Weights of a small transformer language model: attention and MLP in parallel.
Each number is 50 + 10 x the weight over its row's rms, rounded and kept within 0 to 99. Layers, rows and columns count from 0. The size before them is the row's rms in percent of the matrix's.

# layer 21 MLP up, 128x64, rms 0.219, rows 40-94, columns 0-63
105:59 41 34 39 39 49 37 54 45 43 41 41 37 39 55 37 44 59 55 35 26 51 73 42 44 42 53 51 47 49 39 45 41 48 49 43 55 48 52 43 45 64 39 55 61 67 52 49 40 56 40 31 42 75 55 55 46 43 71 43 44 41 44 44
088:47 63 55 59 54 51 62 32 48 38 54 46 58 58 74 47 47 43 37 47 78 57 41 38 53 71 57 57 45 49 45 46 50 45 75 59 35 44 47 51 59 44 39 46 41 37 42 47 50 51 39 56 47 51 44 35 62 44 66 55 37 45 52 60
098:61 38 62 57 45 46 57 37 56 54 53 53 40 49 47 56 55 67 65 46 58 40 45 34 25 42 53 47 54 55 43 31 47 71 59 51 41 42 50 52 58 44 58 59 74 36 47 43 48 45 49 52 44 52 48 74 70 58 43 50 42 57 68 48
098:34 50 46 58 65 43 50 48 57 53 51 55 34 56 58 48 57 62 44 51 53 30 28 44 61 54 48 66 40 36 43 56 52 44 59 50 42 47 54 36 45 63 46 41 58 37 87 46 45 54 50 56 37 51 61 61 35 48 50 45 65 37 52 52
098:63 38 63 64 53 42 55 49 55 47 53 42 34 29 58 43 48 37 56 44 47 68 48 47 53 53 46 50 53 49 46 54 44 58 62 71 62 70 60 55 38 51 62 44 40 72 36 47 44 39 56 58 53 51 62 70 62 42 48 42 48 30 54 52
100:51 63 49 70 42 45 52 46 44 54 49 46 66 53 50 54 47 52 61 54 37 51 51 32 33 36 41 47 54 61 42 63 52 53 47 64 52 55 51 61 41 63 50 60 41 58 72 45 84 46 35 44 52 33 42 57 42 37 53 67 44 50 53 51
100:58 55 52 42 65 67 57 39 32 46 53 45 56 50 54 41 57 60 77 47 34 38 53 60 61 69 49 55 52 54 46 60 66 64 45 35 63 44 50 44 47 56 59 50 46 51 55 48 20 35 51 40 41 39 43 52 55 55 56 50 54 46 47 34
100:57 56 38 38 50 69 38 51 46 38 61 44 59 42 67 64 53 39 49 54 44 45 40 56 60 49 74 45 53 53 54 63 66 59 57 58 47 62 45 35 45 44 57 37 28 53 56 40 43 36 65 64 48 65 54 49 51 43 56 72 46 54 55 42
091:58 37 57 41 42 35 35 60 78 47 55 52 49 56 59 42 51 36 40 39 45 50 58 53 32 60 51 51 46 28 48 58 44 50 49 39 60 37 49 63 55 45 41 57 41 54 42 53 54 57 43 44 59 35 62 52 62 69 69 49 57 37 55 65
094:41 45 57 40 50 33 44 69 37 52 54 51 49 49 47 64 45 26 54 56 52 61 37 60 51 51 42 45 68 52 34 36 42 42 64 47 53 45 34 41 65 44 44 54 34 42 50 36 60 51 54 52 46 70 58 61 58 72 33 52 43 57 55 50
100:55 45 50 58 54 57 43 51 53 48 52 48 61 52 57 54 42 35 68 59 54 41 41 56 45 62 59 43 54 60 48 77 60 67 64 50 53 41 51 45 68 52 45 45 30 67 61 41 49 70 43 42 40 55 50 49 58 53 34 39 45 68 42 69
109:68 60 54 42 57 48 72 46 63 46 38 31 61 50 43 44 54 58 51 61 51 45 47 53 60 66 51 40 66 45 59 39 37 50 50 57 64 63 61 53 46 56 47 37 47 58 59 53 52 39 33 50 56 73 75 60 42 59 58 43 58 58 46 49
102:40 57 63 63 46 67 63 63 62 41 50 53 60 59 53 68 61 48 47 53 49 61 58 52 42 47 45 41 48 47 30 42 60 40 53 56 47 60 53 69 60 44 54 35 51 68 49 28 43 48 50 54 52 34 56 43 34 34 43 48 45 40 49 28
105:67 53 70 46 57 32 53 54 60 57 55 53 45 52 32 45 37 57 63 44 54 46 58 36 62 61 59 37 45 51 44 61 38 34 62 40 54 58 57 50 67 47 38 62 53 61 61 41 61 35 30 47 63 49 54 51 50 39 60 52 55 60 64 41
103:57 38 57 45 59 51 58 56 60 32 39 41 43 54 85 53 37 53 33 55 49 42 48 42 53 67 34 49 41 54 43 59 42 47 49 58 28 50 52 50 48 51 59 32 43 55 44 51 47 46 45 43 45 50 42 76 43 54 60 65 63 56 54 45
089:35 50 43 63 43 73 43 43 51 46 65 45 36 42 46 62 53 60 62 41 60 55 57 52 52 54 43 54 60 38 55 53 54 58 43 57 58 50 48 63 70 60 40 33 60 59 36 39 65 74 59 51 46 55 51 56 50 40 46 32 39 50 59 67
114:53 74 45 47 39 49 44 59 61 60 59 40 55 48 60 57 46 51 61 37 48 51 67 47 57 59 66 43 53 54 44 67 58 48 47 43 75 50 52 55 84 57 55 54 42 40 73 61 54 52 49 61 43 52 42 55 44 52 58 66 43 54 53 52
094:54 57 59 33 56 40 43 53 55 50 60 49 24 45 51 56 50 54 57 28 39 61 37 42 54 43 41 43 40 33 46 53 64 51 45 55 48 52 30 60 43 56 38 58 53 58 48 60 63 47 75 61 46 56 52 58 74 55 41 38 38 56 47 52
102:52 65 30 55 60 50 50 60 47 38 50 34 57 60 43 52 66 46 33 30 46 55 50 38 54 32 62 53 45 52 59 59 60 43 42 67 49 57 61 59 49 43 35 30 30 59 46 51 72 41 57 58 41 53 57 61 52 51 57 48 48 50 41 53
100:55 35 56 48 46 41 65 69 45 26 45 62 58 39 54 51 50 29 38 45 47 42 52 47 62 51 58 45 76 28 63 45 45 53 41 41 48 49 33 49 54 55 51 39 58 40 55 46 48 48 39 49 43 41 74 59 55 44 47 34 56 44 50 49
096:40 36 53 39 57 58 31 64 52 42 48 42 68 62 55 54 51 35 56 49 59 54 58 41 44 68 45 45 56 40 51 49 50 63 46 57 60 81 55 64 51 43 47 47 62 46 48 53 66 66 49 39 39 43 49 61 44 36 34 44 51 66 39 45
096:66 44 46 52 53 52 47 41 56 43 60 46 53 71 52 52 51 57 39 45 51 53 54 59 62 65 79 50 47 46 37 51 43 50 43 51 54 54 37 47 32 73 58 62 63 51 47 39 52 44 40 63 45 48 21 52 70 47 66 54 54 45 46 45
109:51 37 53 73 47 76 51 54 41 59 57 68 51 55 53 52 53 67 62 54 52 54 57 34 66 59 54 67 51 46 60 58 55 60 62 47 46 47 35 33 68 55 49 41 38 51 65 49 41 52 48 41 45 56 57 46 56 52 42 25 63 51 44 58
099:61 49 42 65 46 62 42 56 47 45 69 48 54 55 46 65 53 41 56 36 43 43 40 59 37 55 50 51 52 45 60 44 51 53 49 55 59 60 61 50 60 69 67 53 73 39 60 56 44 44 58 48 62 70 73 48 37 39 59 53 41 28 50 43
103:59 52 36 56 56 56 54 53 58 33 40 53 47 61 44 58 49 57 42 43 48 51 79 32 48 65 45 42 68 48 66 68 56 53 37 57 50 46 55 51 41 35 28 55 44 54 41 32 61 61 54 61 36 58 46 54 47 46 39 32 51 47 50 52
099:55 47 54 54 69 31 40 27 54 47 40 37 45 49 40 55 47 64 57 48 45 51 43 44 77 56 58 65 38 53 44 67 49 37 55 60 55 54 63 60 48 39 46 49 63 49 65 43 47 49 37 56 35 61 55 56 56 43 63 39 42 31 48 50
092:32 43 44 54 53 58 42 49 51 48 68 54 66 57 46 44 66 33 48 52 46 55 46 51 51 55 58 42 51 47 39 57 61 39 36 51 38 43 56 44 47 72 59 46 52 59 48 30 54 65 49 46 60 47 41 62 47 32 64 63 82 56 45 51
096:39 52 50 43 58 47 55 49 63 53 47 44 70 48 52 47 49 49 36 71 42 26 53 32 47 39 66 48 55 52 34 60 50 55 58 43 51 62 51 41 47 45 58 59 22 45 41 48 48 56 46 36 36 69 64 63 57 47 52 48 54 48 30 54
102:53 36 47 55 59 41 50 63 49 38 53 46 66 52 47 31 61 53 65 48 45 28 45 65 37 39 45 55 60 53 51 54 54 61 52 58 43 65 55 29 43 44 53 67 50 53 63 37 47 64 50 44 54 48 54 56 73 28 63 45 52 60 62 53
101:73 48 47 66 46 50 38 46 49 49 64 46 30 61 44 60 46 50 66 50 56 60 39 52 65 59 35 58 44 50 62 52 58 51 70 46 42 41 44 53 65 36 44 39 70 52 55 51 74 56 54 53 56 66 55 59 38 54 64 43 51 57 53 46
095:61 48 41 42 60 60 37 48 35 55 38 42 34 36 41 61 56 51 78 56 57 61 47 39 59 46 42 53 38 52 66 34 52 52 48 50 25 47 37 58 57 48 42 30 48 58 53 39 56 47 54 48 54 56 59 62 58 56 68 41 42 45 52 58
103:55 47 53 59 36 42 41 56 52 73 60 56 54 45 49 62 39 53 55 35 45 52 46 45 47 50 27 51 47 48 48 67 60 48 55 46 53 32 29 43 56 42 65 61 63 66 69 37 55 63 55 33 62 31 38 53 53 48 59 41 54 43 49 45
100:41 41 61 58 50 61 43 43 56 45 43 63 45 39 54 50 41 57 49 55 38 40 40 69 32 48 49 45 26 36 55 51 76 61 55 36 43 46 42 44 49 47 39 53 44 62 49 29 52 62 43 42 40 50 56 56 54 33 37 52 58 35 65 44
116:50 48 47 46 51 50 62 54 41 37 61 48 62 52 49 51 55 53 63 79 33 56 41 45 42 53 57 55 49 47 52 67 48 54 57 54 43 61 55 44 57 60 46 48 44 57 56 40 41 45 64 61 60 54 64 84 37 72 64 55 46 35 57 49
088:51 55 42 51 31 52 44 59 54 49 47 73 52 42 69 50 43 60 52 46 52 46 38 58 44 49 49 61 61 45 58 45 35 53 65 41 53 43 36 46 63 53 31 49 61 49 56 31 72 53 38 46 29 41 66 59 54 62 58 44 59 56 63 62
103:73 53 58 35 53 54 56 54 43 66 50 39 48 47 44 44 59 58 31 60 48 42 28 45 48 46 55 47 45 45 46 48 42 63 48 40 57 56 37 62 59 50 61 49 49 66 58 62 37 59 51 68 42 49 59 58 52 64 52 64 63 58 78 60
099:27 47 50 36 68 45 45 35 50 60 52 29 55 47 56 57 45 39 45 46 62 42 60 44 44 40 53 47 42 56 57 54 52 59 64 59 64 55 62 33 45 55 57 33 41 68 61 39 49 52 58 67 26 49 45 59 43 52 51 49 60 41 51 64
099:56 45 59 55 60 45 41 63 65 55 65 58 46 38 46 58 62 51 61 50 43 52 59 61 58 66 58 53 37 46 41 49 63 38 60 41 49 33 44 70 50 75 50 54 42 72 55 51 40 50 55 43 57 43 73 66 50 54 48 42 50 53 37 61
106:56 47 53 42 67 45 52 42 65 50 52 51 46 66 54 52 55 67 47 43 43 45 38 44 45 53 54 53 58 29 51 35 37 56 65 78 51 49 52 50 46 57 41 40 64 54 53 68 69 72 35 48 52 41 60 58 43 59 47 40 47 44 61 65
101:53 62 50 52 41 54 56 66 52 45 51 50 60 63 65 45 49 50 47 70 46 50 64 42 65 51 51 43 41 72 51 49 78 46 36 60 51 43 69 55 44 65 49 54 53 35 57 58 59 57 46 41 33 54 46 53 32 42 74 49 56 41 51 52
089:52 66 64 50 59 49 44 74 56 59 49 41 55 43 48 69 33 38 33 40 30 49 57 47 48 54 53 39 51 60 42 50 59 56 54 53 61 42 62 43 56 51 48 61 38 53 39 45 61 57 52 60 67 43 58 59 42 61 59 60 56 41 73 33
091:52 51 45 51 50 46 63 42 46 39 55 62 63 51 41 50 50 41 41 60 47 63 23 54 52 67 47 52 44 45 27 31 54 52 48 52 53 54 41 48 48 68 49 57 44 52 48 56 47 36 63 43 36 41 66 50 80 64 55 44 40 33 46 49
103:56 26 52 61 52 52 63 51 51 54 62 57 58 53 50 68 46 40 39 50 69 49 61 43 64 40 29 38 52 53 30 60 37 45 30 42 47 43 51 69 58 56 50 56 54 46 58 54 46 60 54 50 65 56 51 59 45 66 58 42 59 31 47 41
104:52 53 75 45 40 29 56 78 68 51 55 42 49 63 70 36 63 51 46 55 50 57 55 49 39 55 36 60 53 52 62 44 56 41 62 49 58 46 46 53 42 58 57 59 59 45 41 32 41 51 55 47 60 33 55 49 62 41 65 54 51 51 51 37
103:49 58 68 41 45 56 60 57 28 45 49 49 47 41 52 60 54 56 66 60 40 21 45 51 50 50 60 58 36 29 38 33 53 63 53 62 49 58 35 50 60 53 78 47 46 48 39 46 61 58 60 54 54 45 55 50 36 45 57 46 52 61 48 51
103:47 44 48 50 55 54 48 51 60 56 50 43 46 41 44 39 57 70 50 49 60 51 51 47 48 54 31 33 53 68 45 60 38 38 40 52 62 60 42 40 48 59 40 57 51 73 41 47 37 41 43 56 51 54 59 59 83 38 36 66 58 42 59 41
097:53 42 55 34 59 57 37 35 50 53 67 51 53 63 57 64 49 52 51 66 52 48 51 66 65 54 67 40 51 53 51 40 46 36 69 45 55 68 48 65 28 57 61 57 40 56 45 42 49 48 44 69 54 62 48 58 47 38 38 50 61 46 38 37
106:32 43 46 52 47 61 36 61 50 52 54 41 52 57 70 52 47 53 36 42 30 54 45 45 57 43 43 51 66 64 44 33 50 52 55 59 48 47 43 49 60 54 52 81 56 66 57 46 62 43 37 53 50 66 42 63 45 29 41 55 63 54 62 50
095:43 29 62 31 46 52 56 47 57 55 49 53 58 27 53 64 73 50 49 46 36 42 52 40 49 49 67 38 44 55 47 68 56 51 47 43 57 50 51 25 39 41 51 50 60 52 57 50 52 51 52 39 45 42 54 54 57 59 60 33 72 45 64 36
104:50 42 69 59 49 42 41 54 54 67 75 53 63 52 48 56 49 51 52 38 44 39 52 29 60 60 45 57 52 61 52 51 50 54 56 53 30 73 46 43 48 48 49 67 32 56 57 37 46 58 56 54 57 49 43 37 69 64 60 37 38 49 57 40
103:66 59 53 68 54 53 54 38 38 40 46 55 59 59 55 55 52 49 60 44 48 50 57 42 40 55 48 24 56 50 42 61 55 37 31 64 38 51 42 67 46 60 53 52 34 57 57 67 53 52 64 47 66 43 44 62 50 57 62 37 56 50 36 72
096:39 41 55 46 63 71 43 64 49 44 47 33 59 43 56 61 63 47 63 54 41 21 48 53 51 62 41 46 52 55 54 58 42 46 48 51 75 48 59 52 59 57 66 49 53 61 44 50 43 59 31 45 60 41 47 59 48 37 65 56 53 63 58 64
106:58 55 37 53 29 43 34 54 64 60 40 50 47 35 52 58 65 45 62 72 57 48 47 50 45 69 52 52 48 55 42 45 59 80 61 53 54 44 47 46 46 58 58 41 51 52 62 40 58 40 67 55 42 48 59 56 40 63 50 48 47 30 36 58
108:51 53 41 25 56 52 40 51 50 58 25 32 53 48 64 51 58 49 61 49 46 64 59 69 56 45 62 50 57 57 41 64 47 56 57 52 52 37 58 54 53 70 46 51 36 36 48 46 47 40 52 35 60 60 61 51 71 63 43 45 55 39 66 53
104:54 44 68 60 47 60 61 65 48 50 58 39 47 57 56 42 69 44 71 61 44 50 44 48 49 46 50 48 54 32 35 32 47 52 67 48 53 53 35 42 72 34 38 57 61 52 36 61 54 32 57 52 47 53 63 53 52 36 60 43 47 56 42 42
# layer 21 MLP down (transposed), 128x64, rms 0.237, rows 40-93, columns 0-63
100:46 52 59 71 58 54 36 68 43 38 45 38 69 52 54 59 44 36 35 65 56 53 54 49 44 32 64 58 47 60 64 45 52 55 44 53 75 47 49 48 49 58 64 48 54 35 61 36 60 57 51 50 56 43 50 35 46 44 51 47 44 40 36 68
090:43 55 41 52 53 53 68 61 61 28 52 52 49 62 67 51 47 35 34 57 47 37 57 63 42 56 51 62 44 40 63 42 45 59 54 61 57 38 42 49 47 49 42 54 68 34 46 51 60 49 56 62 65 46 30 52 43 48 33 56 28 63 55 47
109:69 58 40 51 61 40 55 44 44 52 50 44 60 41 52 55 38 50 59 44 45 58 55 45 59 54 38 34 41 37 51 52 51 40 56 53 30 49 49 60 64 39 60 38 59 36 21 61 50 40 55 42 44 50 74 47 52 42 41 63 66 47 50 30
102:56 50 65 60 61 53 59 57 35 64 70 54 68 59 39 52 50 44 58 57 42 46 56 43 63 53 45 27 64 58 49 39 52 49 48 47 67 51 36 58 59 39 65 58 61 35 51 59 50 50 56 50 42 37 33 37 44 72 52 46 47 56 42 40
098:46 57 52 53 61 53 60 46 55 51 45 42 66 39 42 44 63 71 63 62 60 54 51 40 59 55 56 58 55 44 56 54 54 33 64 53 60 50 42 29 52 56 45 51 59 44 60 50 36 60 51 49 46 53 20 48 45 59 49 77 29 59 42 46
110:43 52 49 42 47 44 60 43 40 44 74 78 36 32 37 42 41 44 50 46 45 69 36 42 43 49 47 51 41 58 51 59 57 69 49 34 41 67 36 47 48 40 41 41 59 62 58 51 47 51 55 48 45 45 46 54 58 73 48 59 50 44 54 36
094:53 40 61 61 50 37 36 54 51 50 47 45 58 64 38 59 65 39 35 56 57 49 50 48 47 40 37 39 37 55 47 39 41 38 36 63 35 59 44 56 37 34 56 45 55 43 27 41 71 54 40 65 51 48 58 54 58 49 34 56 61 65 50 42
095:68 68 38 41 42 57 58 53 41 44 46 44 58 58 46 38 54 56 35 48 54 50 38 54 50 50 54 69 46 50 64 59 45 51 54 45 50 57 64 74 73 60 42 42 52 48 50 61 66 53 55 43 43 35 55 35 59 37 44 31 47 67 40 61
089:52 46 60 44 43 49 61 52 35 48 38 53 48 47 59 64 51 38 52 67 48 50 33 43 75 59 57 60 54 46 53 44 63 52 56 61 43 48 58 56 28 60 56 55 36 50 52 53 41 59 56 46 52 69 36 58 43 27 37 34 58 63 56 67
094:47 56 56 38 42 60 51 47 76 42 44 47 61 55 50 55 43 56 49 47 28 53 62 33 57 64 22 52 50 53 62 43 47 64 27 34 54 50 48 61 49 63 53 64 54 44 41 64 53 55 53 44 60 42 61 48 61 49 46 49 39 37 43 57
103:55 54 61 53 46 51 40 52 43 57 57 51 57 56 48 43 55 54 46 38 42 63 47 56 44 25 67 57 54 43 49 57 44 67 44 40 31 62 40 50 41 57 65 53 80 31 48 55 37 52 57 41 42 55 49 46 34 57 63 48 50 62 62 66
118:46 55 58 55 60 33 58 52 44 64 54 64 40 50 52 50 57 48 59 60 44 44 46 56 55 54 52 51 50 32 52 22 56 39 44 50 31 38 65 50 56 56 38 51 51 82 66 63 37 44 49 63 33 54 35 44 50 55 48 48 48 59 53 43
104:52 42 50 59 46 28 38 45 43 54 41 45 47 34 55 51 54 42 44 52 69 42 50 45 48 56 58 66 41 38 53 67 56 67 50 53 45 50 52 46 44 49 64 49 54 61 72 43 50 58 47 39 69 53 41 63 47 63 50 37 79 53 60 67
109:38 54 55 54 43 35 53 43 52 61 42 42 54 52 28 44 61 63 57 37 46 55 47 51 43 51 45 49 49 42 47 29 47 46 45 63 62 43 71 43 43 50 49 47 68 50 46 68 53 38 42 58 52 76 73 48 52 41 47 54 44 58 42 26
101:43 55 57 48 54 47 31 54 58 66 44 46 66 44 56 53 44 36 35 59 43 52 46 38 49 37 61 65 60 49 51 48 42 57 60 69 39 48 53 26 34 69 53 63 56 52 65 42 62 48 54 58 53 37 45 70 46 38 44 59 55 37 45 41
086:28 61 67 46 49 58 67 39 52 55 60 43 37 40 66 43 37 44 36 56 35 42 45 25 45 42 46 41 55 46 58 61 50 54 50 50 56 59 61 49 48 59 39 41 49 62 52 60 63 58 53 34 46 55 48 52 62 58 32 47 42 65 33 50
120:62 50 53 62 28 42 55 43 54 58 78 40 49 27 52 48 60 52 62 62 46 45 31 44 44 63 48 67 48 54 41 47 44 42 42 60 51 59 47 45 41 60 55 36 36 50 45 46 52 47 52 62 56 28 50 65 40 55 38 39 46 49 39 41
102:60 57 54 54 59 44 42 38 61 49 68 61 39 47 61 51 39 50 37 54 47 42 27 57 52 49 60 66 61 42 47 55 30 67 38 56 38 31 49 39 45 58 64 45 47 56 58 57 59 49 36 45 49 51 45 31 58 41 54 66 50 38 35 40
108:67 52 52 54 38 43 54 33 55 55 34 64 66 53 51 49 54 41 75 66 44 59 54 59 52 63 43 47 40 40 43 51 44 51 34 44 57 56 45 60 56 49 59 52 45 36 45 65 46 65 28 52 39 50 52 35 77 44 49 43 44 50 57 52
096:46 44 49 70 39 47 41 49 60 51 56 59 55 30 43 54 39 72 68 53 45 52 53 44 53 40 46 62 40 72 47 66 66 59 51 53 53 52 40 44 29 38 47 55 45 30 51 47 70 60 45 51 53 63 46 45 49 64 59 47 40 58 57 36
099:41 45 58 47 62 55 63 48 38 48 32 51 24 48 40 40 44 50 69 34 46 47 66 43 46 48 47 49 47 60 48 52 73 51 56 68 60 43 53 44 44 32 57 37 37 57 57 53 46 53 65 51 55 64 34 39 65 49 67 48 55 45 43 57
098:54 36 64 39 63 59 47 67 51 54 39 49 61 57 59 58 46 34 38 37 47 38 46 35 38 64 56 47 46 57 47 47 60 46 54 27 63 71 62 52 59 75 69 55 57 57 42 62 46 45 52 47 45 48 52 50 46 44 45 37 60 52 48 38
097:49 61 49 44 39 26 53 58 60 48 53 41 45 44 47 34 45 52 52 43 49 49 52 44 38 56 42 25 50 69 57 43 51 51 52 56 62 56 59 49 39 65 50 72 37 73 69 55 48 46 41 62 34 45 64 56 43 38 53 47 33 48 47 44
094:39 45 64 54 62 63 51 42 65 62 52 67 53 41 48 44 53 58 35 45 52 52 48 48 47 56 42 45 62 43 52 68 48 62 44 50 59 45 59 61 73 55 28 63 57 62 55 57 51 55 53 37 50 62 48 36 60 57 33 63 44 47 76 58
101:49 67 53 43 53 60 63 48 52 40 56 63 63 45 38 59 67 38 57 52 54 53 53 60 55 49 47 46 43 47 60 43 56 42 74 31 42 55 44 35 53 41 56 36 60 53 46 57 66 29 54 65 57 50 61 64 54 41 67 61 68 53 53 40
098:40 50 50 49 52 46 53 46 51 48 59 52 45 30 57 45 70 49 46 58 40 54 38 54 42 49 74 58 52 48 37 65 48 40 43 48 55 52 34 28 44 54 56 50 34 28 39 45 61 39 59 48 49 35 60 45 59 46 44 59 45 72 45 72
089:51 49 53 51 68 54 58 39 58 28 63 54 46 62 64 44 38 48 43 40 53 37 39 58 64 69 53 54 60 52 51 59 49 46 51 41 37 43 43 57 60 44 41 37 26 41 44 64 53 57 30 53 48 37 54 29 54 50 55 43 64 60 47 39
091:57 60 54 43 66 32 58 46 37 54 60 37 21 59 53 41 49 34 42 52 57 36 44 39 47 77 64 54 50 39 52 43 57 53 55 59 68 45 39 61 50 54 59 54 47 56 47 58 54 41 68 52 51 46 55 56 49 49 47 48 37 35 35 63
107:39 57 33 53 45 48 38 55 52 59 53 25 49 41 50 61 50 45 60 60 44 61 44 54 32 63 58 64 44 51 45 41 33 60 54 71 47 42 51 58 43 70 44 62 43 51 55 53 40 63 62 46 59 43 53 36 54 50 44 56 47 30 33 66
101:40 37 45 45 60 54 59 54 49 52 36 42 58 48 68 50 32 64 46 35 40 60 64 45 37 39 33 48 55 49 42 41 29 52 54 43 57 46 52 59 18 48 40 63 52 50 51 54 54 67 54 47 40 49 48 31 60 44 49 53 64 58 44 57
099:43 56 42 51 56 33 58 48 57 19 50 61 56 52 32 38 52 32 50 46 53 38 59 52 50 47 51 59 46 51 39 42 39 58 47 64 41 38 55 63 44 58 51 54 62 42 45 31 35 54 56 59 67 46 46 53 32 58 31 55 60 50 35 60
100:67 38 37 43 50 40 48 45 41 65 41 39 48 55 66 36 50 66 42 65 67 44 47 57 54 25 58 42 32 40 55 46 69 45 44 60 57 44 50 57 46 50 27 57 62 44 51 57 39 47 44 50 61 64 47 47 48 35 53 60 54 49 60 51
098:64 52 50 57 56 62 43 55 44 48 42 47 54 44 54 37 47 37 65 60 53 52 70 55 39 58 59 59 59 48 48 45 67 45 41 32 25 46 60 34 40 49 38 61 35 53 50 54 44 68 50 50 47 45 50 38 64 52 33 39 45 68 52 34
104:49 51 63 57 47 50 55 53 60 53 50 48 43 53 52 28 62 67 36 39 53 56 37 38 66 68 61 41 60 44 67 58 41 55 67 51 51 65 69 69 62 54 45 58 57 54 38 57 50 62 46 60 59 55 48 44 44 43 47 28 56 38 60 44
088:56 38 48 38 62 44 48 32 43 32 46 58 42 57 51 59 56 37 61 47 41 43 48 73 51 54 56 29 44 62 49 56 58 53 55 44 36 71 72 53 57 53 61 42 58 37 35 55 40 34 56 58 43 48 56 44 58 52 36 57 48 54 63 40
092:32 72 62 54 54 56 55 61 66 31 37 40 56 55 43 43 50 67 62 53 43 38 68 47 39 41 40 38 51 44 34 52 55 58 54 37 33 49 56 54 45 48 44 38 41 50 55 37 59 58 46 35 52 47 51 51 52 45 55 53 64 51 48 75
094:57 32 39 50 40 43 43 50 72 31 54 48 34 65 55 45 33 56 40 49 59 44 45 55 76 56 31 53 51 61 46 40 44 50 46 44 40 62 57 64 50 57 58 47 62 40 55 59 47 46 37 35 49 69 52 52 45 33 62 54 54 44 43 42
095:43 53 34 52 61 70 59 59 49 39 42 56 51 48 47 48 49 49 69 44 42 36 49 36 48 59 53 48 70 73 52 62 46 61 59 51 48 50 46 46 57 44 46 20 39 54 49 47 34 43 52 50 33 66 63 35 53 61 47 49 40 53 64 53
105:52 41 44 51 54 47 41 59 56 19 49 58 42 62 59 52 63 71 40 37 51 63 58 57 36 66 48 52 49 51 64 46 57 33 46 46 37 63 45 54 41 57 58 47 44 50 39 52 54 38 34 49 51 37 62 43 44 47 43 43 40 68 43 69
104:46 45 36 60 38 48 36 51 47 50 32 53 42 45 64 42 40 47 44 56 34 70 38 43 54 70 33 49 46 54 48 68 37 38 56 38 42 68 38 46 51 57 58 38 53 43 56 51 49 52 28 37 40 53 46 57 58 48 57 44 49 40 72 48
097:31 50 55 57 54 61 54 49 58 67 49 40 50 47 52 44 41 41 64 54 54 63 65 75 40 46 42 40 58 57 54 41 50 59 55 59 64 42 43 37 44 51 40 52 78 57 55 39 40 47 50 53 48 38 54 47 45 53 53 37 40 77 36 41
100:66 55 48 63 39 49 55 51 58 57 53 64 42 46 59 56 51 54 50 46 53 34 48 41 80 39 47 41 64 52 56 45 31 21 53 47 54 51 52 56 43 53 44 48 61 54 57 48 47 56 50 45 55 48 60 44 21 55 58 38 61 43 29 46
098:46 54 43 42 35 63 47 64 62 55 62 38 37 46 54 42 68 43 41 51 44 55 38 42 41 56 64 71 54 48 53 45 58 46 59 65 48 40 49 50 43 31 51 66 63 57 55 32 40 65 51 49 45 61 52 36 39 56 49 49 34 56 57 72
116:50 56 49 39 56 47 45 61 74 55 64 47 55 42 32 57 58 60 50 40 67 53 45 49 52 54 49 54 51 48 43 51 57 33 45 23 44 46 40 68 47 65 49 64 49 30 60 34 60 39 48 36 45 41 53 63 62 60 49 61 38 48 48 63
109:34 36 48 57 51 62 35 43 41 66 61 45 48 35 45 46 52 77 55 66 57 46 71 42 49 42 46 32 47 44 59 41 52 56 55 59 66 44 38 47 38 41 59 50 45 42 51 39 46 57 43 51 45 47 47 56 58 29 47 73 51 53 52 39
104:47 53 50 42 55 60 35 37 40 61 56 65 60 47 38 55 51 42 26 47 55 44 48 66 51 48 54 44 59 59 45 60 60 55 52 69 44 43 62 59 53 41 45 46 48 37 41 39 84 64 49 43 41 39 49 50 68 55 62 37 42 40 55 50
102:52 57 42 78 56 46 34 31 61 44 54 39 47 55 61 66 49 46 46 54 53 46 38 46 52 48 53 53 45 61 40 46 45 71 55 63 54 54 51 52 56 38 32 38 56 61 43 40 63 75 60 45 50 61 38 35 34 41 49 41 47 41 52 52
121:50 61 58 49 53 65 66 54 71 49 52 64 31 43 46 59 43 60 57 38 48 32 53 53 66 51 45 42 46 47 66 71 49 43 25 44 64 63 39 45 44 56 46 42 65 42 50 46 42 49 58 50 43 63 57 46 53 48 54 41 67 57 36 47
089:63 52 48 52 56 44 49 50 44 37 58 45 48 61 50 42 43 67 50 49 67 64 63 36 61 55 53 55 29 65 48 40 56 51 40 49 66 47 46 46 57 58 47 59 41 63 38 59 48 41 59 63 73 61 72 56 35 53 38 63 36 49 45 40
101:46 61 60 59 62 64 58 60 52 65 51 34 61 64 62 34 54 46 41 51 37 52 45 48 50 37 53 37 41 32 42 42 51 51 59 51 22 58 52 48 45 39 48 40 38 45 61 54 50 52 57 52 61 50 48 75 47 54 63 55 55 29 59 61
107:59 55 46 38 53 45 66 72 60 49 39 63 35 54 50 64 41 44 53 36 40 46 58 37 28 55 33 57 54 53 56 55 52 30 48 49 52 78 44 34 53 53 55 45 49 55 54 53 45 48 41 47 62 37 53 42 69 38 54 60 39 43 44 47
093:54 45 34 56 60 55 44 38 30 41 52 47 53 61 43 63 59 41 43 55 53 71 64 58 53 47 50 44 39 51 60 52 54 55 43 40 35 68 50 65 58 36 47 28 61 57 54 50 54 14 64 52 47 50 51 44 49 53 45 50 55 36 50 49
092:55 54 43 74 61 50 70 53 24 44 59 42 64 68 46 51 44 48 47 34 54 40 50 49 40 37 66 54 43 51 28 43 39 41 48 47 44 49 57 53 53 54 59 46 34 67 53 25 53 56 42 51 52 51 67 47 57 48 48 39 54 57 44 51
107:47 54 48 64 44 52 52 61 45 53 41 39 37 51 67 61 56 44 57 48 36 42 61 47 35 71 60 45 66 40 39 46 41 40 53 41 55 51 51 37 63 30 47 51 62 53 62 45 62 61 34 43 37 60 40 55 62 78 56 44 46 49 48 45